{"num_hidden_layers": 10, "hidden_size": 896, "num_attention_heads": 14, "num_key_value_heads": 14, "head_dim": 64, "intermediate_size": 3584, "vocab_size": 21233, "hidden_act": "gelu", "norm": "layernorm", "norm_place": "pre", "norm_eps": 1e-05, "positions": "learned", "qk_norm": false, "attn_scale": 0.125, "bias": "none", "tie_word_embeddings": true, "parallel_block": false, "init": "trunc", "init_std_qkv": 0.0227, "init_std_o": 0.00508, "init_std_up": 0.0227, "init_std_down": 0.00254, "optimizer": "muon_variant", "learning_rate": 0.0104, "lr_mult_o": 1.5, "lr_mult_up": 0.898, "beta1": 0.93, "lr_head": 0.00559, "max_grad_norm": 1.0, "warmup_steps": 200, "schedule": "wsd", "decay_fraction": 0.62, "decay_shape": "linear", "final_lr_fraction": 0.0, "batch_tokens": 131072, "max_seq_len": 512, "doc_mask": true, "z_loss": 1e-05, "train_tokens": 923000000, "max_steps": 7042, "dataset": "wikipedia_en"}
Each number is 128 + 32 x the weight over the matrix's rms, rounded and kept within 0 to 255. Layers, rows and columns count from 0. Numbers have three digits each.

# down: layer 6 MLP down (transposed), 3584x896, rms 0.0246, rows 338-384, columns 512-575
# up: layer 6 MLP up, 3584x896, rms 0.081, rows 339-384, columns 512-575
down338:083144154135128207154115142189155166145132137115137106083109144138198134059113121120092110122087125148085134139084201159189158098093122164161081152127110079146182165166133160139168147111109174
up339:134098149147110159098099125134069109176063134093089110156132114114108145101149160062146170129141126100156134153067055138125139156117030117166118135140199145106121131141198137157181152161156098
down339:166123127073145170219037135105109138116109113128082147104138138036137133188170159061112128134128219090163114147147087209104112142129115166093141202135097149179116181116136096200134141102134101
up340:071079155184161110097046138136040139099128134141114139116141133147192166190097155106092152089136180166093151157063148171056152050146143145082151134154161153151168129191103155132122141126064097
down340:129183128091082112105163125138142156125126082123186101099111178150122139106183123133132135140150109162106130147133132120154072143136130156170136117150152130073129185106109167105141131147132165
up341:108140121116152117096099122149142153152161108129177093099167131118085130145118141140111120134107072171068122165147093119170113094121128122146133110145136161115106116117091086088141123088167091
down341:064085118141123114146127153121168101131114175099146105130119158097147129078104075111178128140109149180146185179127076112105090137153135127135104116162085051135142094144154180186118089139168176
up342:144138128100114162098093159121104109141098155164105135083107157133139148125106112166154109145208137097182132126121198112098137157144137170143155154123076140094163134133133174099192138044190097
down342:134154089147118149167140175193114171071123106178114129119156146098098135096092085106177076093110123071210123120077153174053089111120124128104108141143157090146134107098085110116105134110124077
up343:144087190067103109112066219130110125130145156121113174133164152079070105177217134159113113103165108113120117150094139186149156138175128173174047181124114187126117206141110139080130089082119153
down343:133102144145107086156114148123124103127132129097113191149120123139092167130091084175116091113124061134087117140182159092148151134173114106170092093138131137132156117044105157164173159201151171
up344:207089093150115107164161116122119098125051120093094068174176132146136113179102071118143136137128089128102132154117077181082126073106103098102074109120190158183165154105136155075100165145142131
down344:112110117091059125065094104063162159106140185147120188184065098114076174132100148129213092132087083121125099177134121130103133132177115113143116104185165122087140106131058209178144180142146124
up345:135157094129176134131107189137160103106185095087141167096117137121104100112125087106065110109147143146142133138111142120068115090101117104121084159160128120111077126092123132117185150117119195
down345:126118180137171121102127130113148125132085145142147148064213110177098125073133156116156102144097200080169152166160103095148123152114118175143249093182153156110101078085111203116151102122126169
up346:181136125152162145108133096072122082091121117156143095109184084061114220141131150156149154130083150079150174128126078125091158136111135144125108161133105126090122100138184091135148125133117180
down346:138154123134139117141068095136097130082100101133126154132133074125119116125104052131091095141166152095117138108107127111159110113210160103178150146143078115111111158182148126088168071127155131
up347:062118084087143080085169128085091133155140168048077125101158168134156139123119124125111088055155083175072071175124110145140080090162107152145106163143127096125121147078144147123134151143137139
down347:140115055071184103122077180079124101108135178169148140183189123122100085089126136132150101106122089129092131146146141107162134137139094148130167140163159149128130187094164157211096100147158124
up348:133129127114176119150128101051145144114129145151140176097114146158089107130084127143101143167128112094130089054085144129161171125133104130127105148107138184130181158137103123100146131152113107
down348:130085104108127137175149143097116201143175131155087150148170104170154116143127156094161156124131130178111107084160156131107146189045102139070144134178160185143194101158161085148202156127186099
up349:104138160123172077120203122112103156078133118111118142063089193132151111160069148090128158136158085145053151158159141144125119131147160168124122169110096087150138077060095154136137146141058181
down349:091147069095132169102086079098151131116138135179173141080155120149141158111139114111070137112136162110132070146135102141078109065104137070085123141151113095104200144180127143072128099085166164
up350:096150099083113116137163153116102048144109138104160152157123084116088105069103118157128107095104075149164158114082134097158195133100145157120175124160109102147139170113142144092114089147032106
down350:134144120130114149086091053119089114137126132130106114162114144115127143143156106172129169112129154155183124147118123216145135088092075172141180109140106159134135149109152125108129143154130124
up351:116160125058105103168191098144163062130130095094127133082121136092102140107117108166133136135106157124126078114113139139067151111161174145160123111148123146069151171144170105161137156128101116
down351:122118138218128135117160121166153190138105103146073133171101150144086177132101135102148178086182144156098099140170166139108130072112157114165135121090140130168088179101052123065116125095090146
up352:082104102159151154130136124172085142083034150126170088158150108132120104140072100102095105177120100116171139118135128129108152140162169112107112196127078134191086138105153069178123067125096163
down352:127130133108165144162128125087158133126096082107108131151124103163137162099169145211178151118160119141123163103179138113127131139107126130180145067121107118085118120087107151109168117141106073
up353:091125125112088162133119078155166185105095105159096140110124113144163181100132085131136103178141154076134130126136132084128138140105101130174169094117105107050143172131128212055106106128175157
down353:156137128162101057055169132089161138142098115093123090125093150176110107063132088162216122101137138142164099158178125098184131156060146122106142112177126146111139165087147144159095143128127165
up354:042129168116175171159174068092096071153155116122141137101138125157158166100084135142052062146174152134137096105181151116079120163146159203117097138138141092147131106102122144065128109107174116
down354:082095148186160094129079087130148173169061152104138137191119120078143163121108166102108110130142113146185102110081115059113213116160132149132095150122103128122163102079087151139179178167115062
up355:157166128117123126164124097158149095099109088156143121093125147122115117148107094099090134086094151063165176142083098099099133124160078134175120148092176154167102092153074093159103135111157067
down355:147141095103112182194104159126097136110161165105085163169197153150128104134120131159162139123109074160156129120083155109143154105106129117136169168140117097148115131127120165143103108149125113
up356:101144096112128161101126196137167099101125086074101206147121166143162108198090163174115129121146045166119172138118127101123118186173167084193189186092102152117129102151134122081171091114150069
down356:113114148151133137150129123086120081178124125135147108123179165123105148118071150173121155095106140119117228118146139197160150158083179181041149143180175142182089096129129111112145102113117107
up357:103112127133141113129106153120101156158170173169099118095102143150145103084149140130151162135108164146119085158159160134105155119062095129052080161124152160122164213109088130103145131169114111
down357:133155175100150112154125145069091164117104110161140128159120092166137139165137116169178132121118082100119099113131119097174162232165100131131147130119079167140101117209116098076175119083154170
up358:129141115193118083084106036138141145083144118171178127148112148126180119120100124093135115091107154152122172152087102105121088136148096187186108143034143128071118082106176128130129079065124168
down358:161126116123159092101106126126153143061141107097144113122128087135086116158141120133155123108150126135145083151141179063120136091109176110148080161133134111122121164121135118130084136151119123
up359:127172098106138161110136100145152146083082145090121137121064104172091154075173124119136164071128092145093131135190112126121140061129148176118156150166143153164105113096158104103193124109179118
down359:077073109121174136141140111101085113160158083139128192136111137153120101114144199100220148185113121152118158127081129186124107195133121190230149115101101115138095122134154067126104091107139175
up360:169156070119119102125141164160123126174065111107180170195121097114096140152104105094118123123143143116141133188115102142132091112145189132147155149095097157163135118107085110116173166152131118
down360:150131145117114175106155143143122103129122078056234117146149159136116125072151120101117120201116106140205119146126139149157124150150134137157118136128137126133096190162158128197085162152092123
up361:123185077124156142117135144108172121141149126146141118181120097116155123075135141046160132206182111157052129087080103161077110134105177112132103115082152137163120111106144110164080161085108127
down361:138125135129070194139141124135159058141134144145057179198170153085131156137085124141140134147109157153141078158144107121087181127096140156115131170099115151082160160099132072121194132141143095
up362:174135134136115116155143136139146120125082180145077141122112151123067146104195073127136142108134107125139113165168138140077173158094112129128111117084154177055119145141093151051059084141100130
down362:119118059115160130102126205144159120084090189086111111126137087076135170173082124197195107126113095140120095100093169101128164173136146145141165121182094122124120184136151141140119115107174155
up363:113116107130092174127111069093218139134138164184102100095126135092115158169135157096094158144043126128110115162133063116178124127089107100136102118104108131131101094098179131113090117117142085
down363:125122133135169106115118135209113100103086084103146197103113164100151065130122128144066111117196077151097089092156132105130129132132153142118118152174137128176116145153098117152163159117131141
up364:141139121167202109177085132102110124060150082150110084126082144107158146130094145088130096185137087179129115151140131088162089153115080120167188151122082177189159184133139119080161129123122171
down364:088125138133208106177110105105170098240126125111109149102125086148029149120148133105162181076106102127133137134167083089142096089113136087127181075113119074086129090115124124086105165090111111
up365:069071103154139150185141114145129133169181081081190168152147113151109083149060095140080115129193126149182097133159213086147173141095161170147133179116127214060137075129103104097194076154136129
down365:180164152075199151092044166133113091130099150084191054161069112125113141118086108114131121095173145175157094128078094154116138111120176098122156138170087121150148122175127099138082133100166114
up366:107207082154132146142158089124147096150119139106080132162145123121123148101103102147086135128055161111104188179114197117142174128127110109127150118123133106163139133074071056159176072103114088
down366:124165142154192090145133145163115115116140136134132143128119136152126103125092103109112142150154153095118036144121090113118178164132115095154163154127111036106122106176154101174098176143121130
up367:169046160105097096097119077195114155190069093082111128013105123185137132125102113112108137137141075127063119138113207112130174111112111137117103139072105167167167100167134177106124134129136156
down367:131080145185086084133174140087053162158124107093167079105131118178114089166181161108065098119145086148137096102105162091192062116175169135147135126106144190158129162090169122107098065088156120
up368:156134131120172117137159166147182091110089139143103131157064090113116130098076139136181179125132154074075137075131154103150174133115117204120174116169132180137146158184148101123118138115133144
down368:149130130146141158153072122119149137109114102165152112106067115184082180133129204128167116132117140157105165089122066084121076086125151124101060124127126177135082140137164137185182073173121112
up369:092137082029126075103117093120144116160132112137107110094177159082190180196131165131189133160137169169109124110119162089092108149174132159114067138127069172116122051130175147117110132155115082
down369:074092212156172086126093077123187154104121141122094137114020117128115182155156112110083155162075100175116118103093145129118137098120124137131083066104186155079147117150066119129077139091144094
up370:136130184137141105098154089139167134184073174131143131130102087092118104158124156116146120134153101116111206134088163185131119109108104136172168167131136158094138174139146108103126136146147140
down370:120100157133108129063119095155142090150066135137111152173108125144154144116131126156118152133110166193175154111139099124137116180153121177173124136103098140163166174092131147164131104115117149
up371:173162106070136091096107138121019155116168133128112072124077174098106132113120204170116138150104181097131093096153105079094164139165164127093156096157129156149086126119081085172099149131163070
down371:079113112096141111169146175129100098122110120142064120094172077138173121130144124168108127105133115120117127126139083117146046180158100096124153107136090158088155126169114169158099100059086119
up372:137121109089084063160100089122195080137127108087170116130158084112094114114134168134115125155173051166083053141138093180103131051106210134188170103096118110178144115155102113111153104148099115
down372:120095156184127183148170146092162047104150159065090148118113121152167114121133153145120113122172174088060156118175169142108133146103122164130145092167151142159158143126110109123163133150102091
up373:129141106129072098152167093108129093111112151170108099123094117115094100171114139147125073094120115133135167097152107177155153141099154125126186140132108143146147040119117081160147083153137052
down373:136114174082077158099116108156105153089131133098104104180111103177117105154103153125142133224093108139143117141105140157132124136158149146123154102144104137215117149074115145125101113145116160
up374:088170181141133157143139139120102183133119135098134108128139139098141113150151100119143054109131115149128191132120171124105171115111165135149184130105137139133132116094091145086089113098090122
down374:081146068116108116140152143128118092126117132116111156153146120133044105153155136127139138117148129186202094182115132128096097162063120109140101142115149149130159127128109142158091125170122146
up375:160089135175072160145116106109139118076144164142169104131170101141171123121108137125026104167125193166125117123089066157070130098154129164100176183156147130124080152134128131137093137184105127
down375:135124143087133099138155152122132062126164120163109079141144163129154162085143135112211131079132123055115174132084180070096157161113138139128151105128133103133104104099100161146171143159132113
up376:076111114132077184133122038080201202125228126112110164141138178119121121111132132113144148184108090071178162130109160126181114082078114129148120122116084129098140075127130143112128098115158092
down376:126096128164175137101156115141122077165124151147176132091089179099200169176117072127173121165146083138132131135120104096121178103169116072145105129164069140143112142140139126117129138126124146
up377:092175158155077152071101115129115082128148194096108115118124094144154131117116171189100095071156106166149127071105130153134096150125141125139161137115161120165130182086154136125072118164090075
down377:125118125104149117140157151150174134109147191159117127125083121091137188170155119143129096122106135087136131159102174129143099116158153210119179176223125145107119078163119155137162107162139095
up378:152154103131161116136154142142064148114172111102153111155072132170134134166153126118190188186090173079129093136106140113130105072108203132137059182092111108155094077101160124138149154159125157
down378:114090105130141147147126117127048158156128118143122096137057115074164126099195120147141138200110152139150106076090108058124182082129143130110136063137079082136120078095131112099160113139175175
up379:090094117201099122174092169146131143177154175154122161096106177133175190140172110159217151107183156185118074145109143136139141175164197125159159119135084121139108187104140109101147136176213123
down379:113163151164099100112033129111140148088150190118163077168153102108161189094125125167122151128170136129055127132125140105132100137123020164124128106157111119148168103128122171124099129119110139
up380:091136177127173131107101105102109128176112130142131112172034126094084129099116100132124142130157073191130203167104145134068082097111148118119105147114092154046124077103136156103164141114144190
down380:174117145096191124133138143072082135110135158156141117139185099111122114113147115139123106074160104087113117075124099097155142166114122128070153123100143117138170127133109106157202091174169109
up381:148161168087140146167150159122090133107094069137114114098154127134157113142102116127165103132134166093147090188134147151124127094193155107137099150108112160130143095140063120110160142062107096
down381:132197127143123110174134095118103204151113158107194049145121141143118131175192184100098099161126172128136155150126125140143100069119165139095140139101146093176141158106154137116175157122096143
up382:107056080129115127140098087125125117086142113097099108156112129116154132110110101132159137143141166130118055089185082148100166101158152103144148107138100099101116121098125134164141119153111112
down382:172095161171147144175082101165155123145131176152103125191114176158141100155136169192122208164101135122103123098180130127140133136146125153160095128095144145118137097148100114074081149135160069
up383:108158182110156173159080109131114139107123131136137123112142164123151139121104159151091146215142062078195145096173117138111093140112127149140108131100140179062151164175154096098118113101134183
down383:109154113154145144121077153127125147122165129066142101072143088113126132127221100108073151150114164083133081141157151108119146130176134159102148139140126089144190153139095129124130135165118162
up384:127178133134144145115172135125128145136146124046146096065124148135098132159081108149121158149129193097166133103115098163129167189108172160141149105101105203113203119047156131132111063111169148
down384:118129160123105143140093145142119221183193114168112127148146115124100101107066103064159121177091098164122092158119083160124215120169108125145099107165094094096103077138195135128086121136124063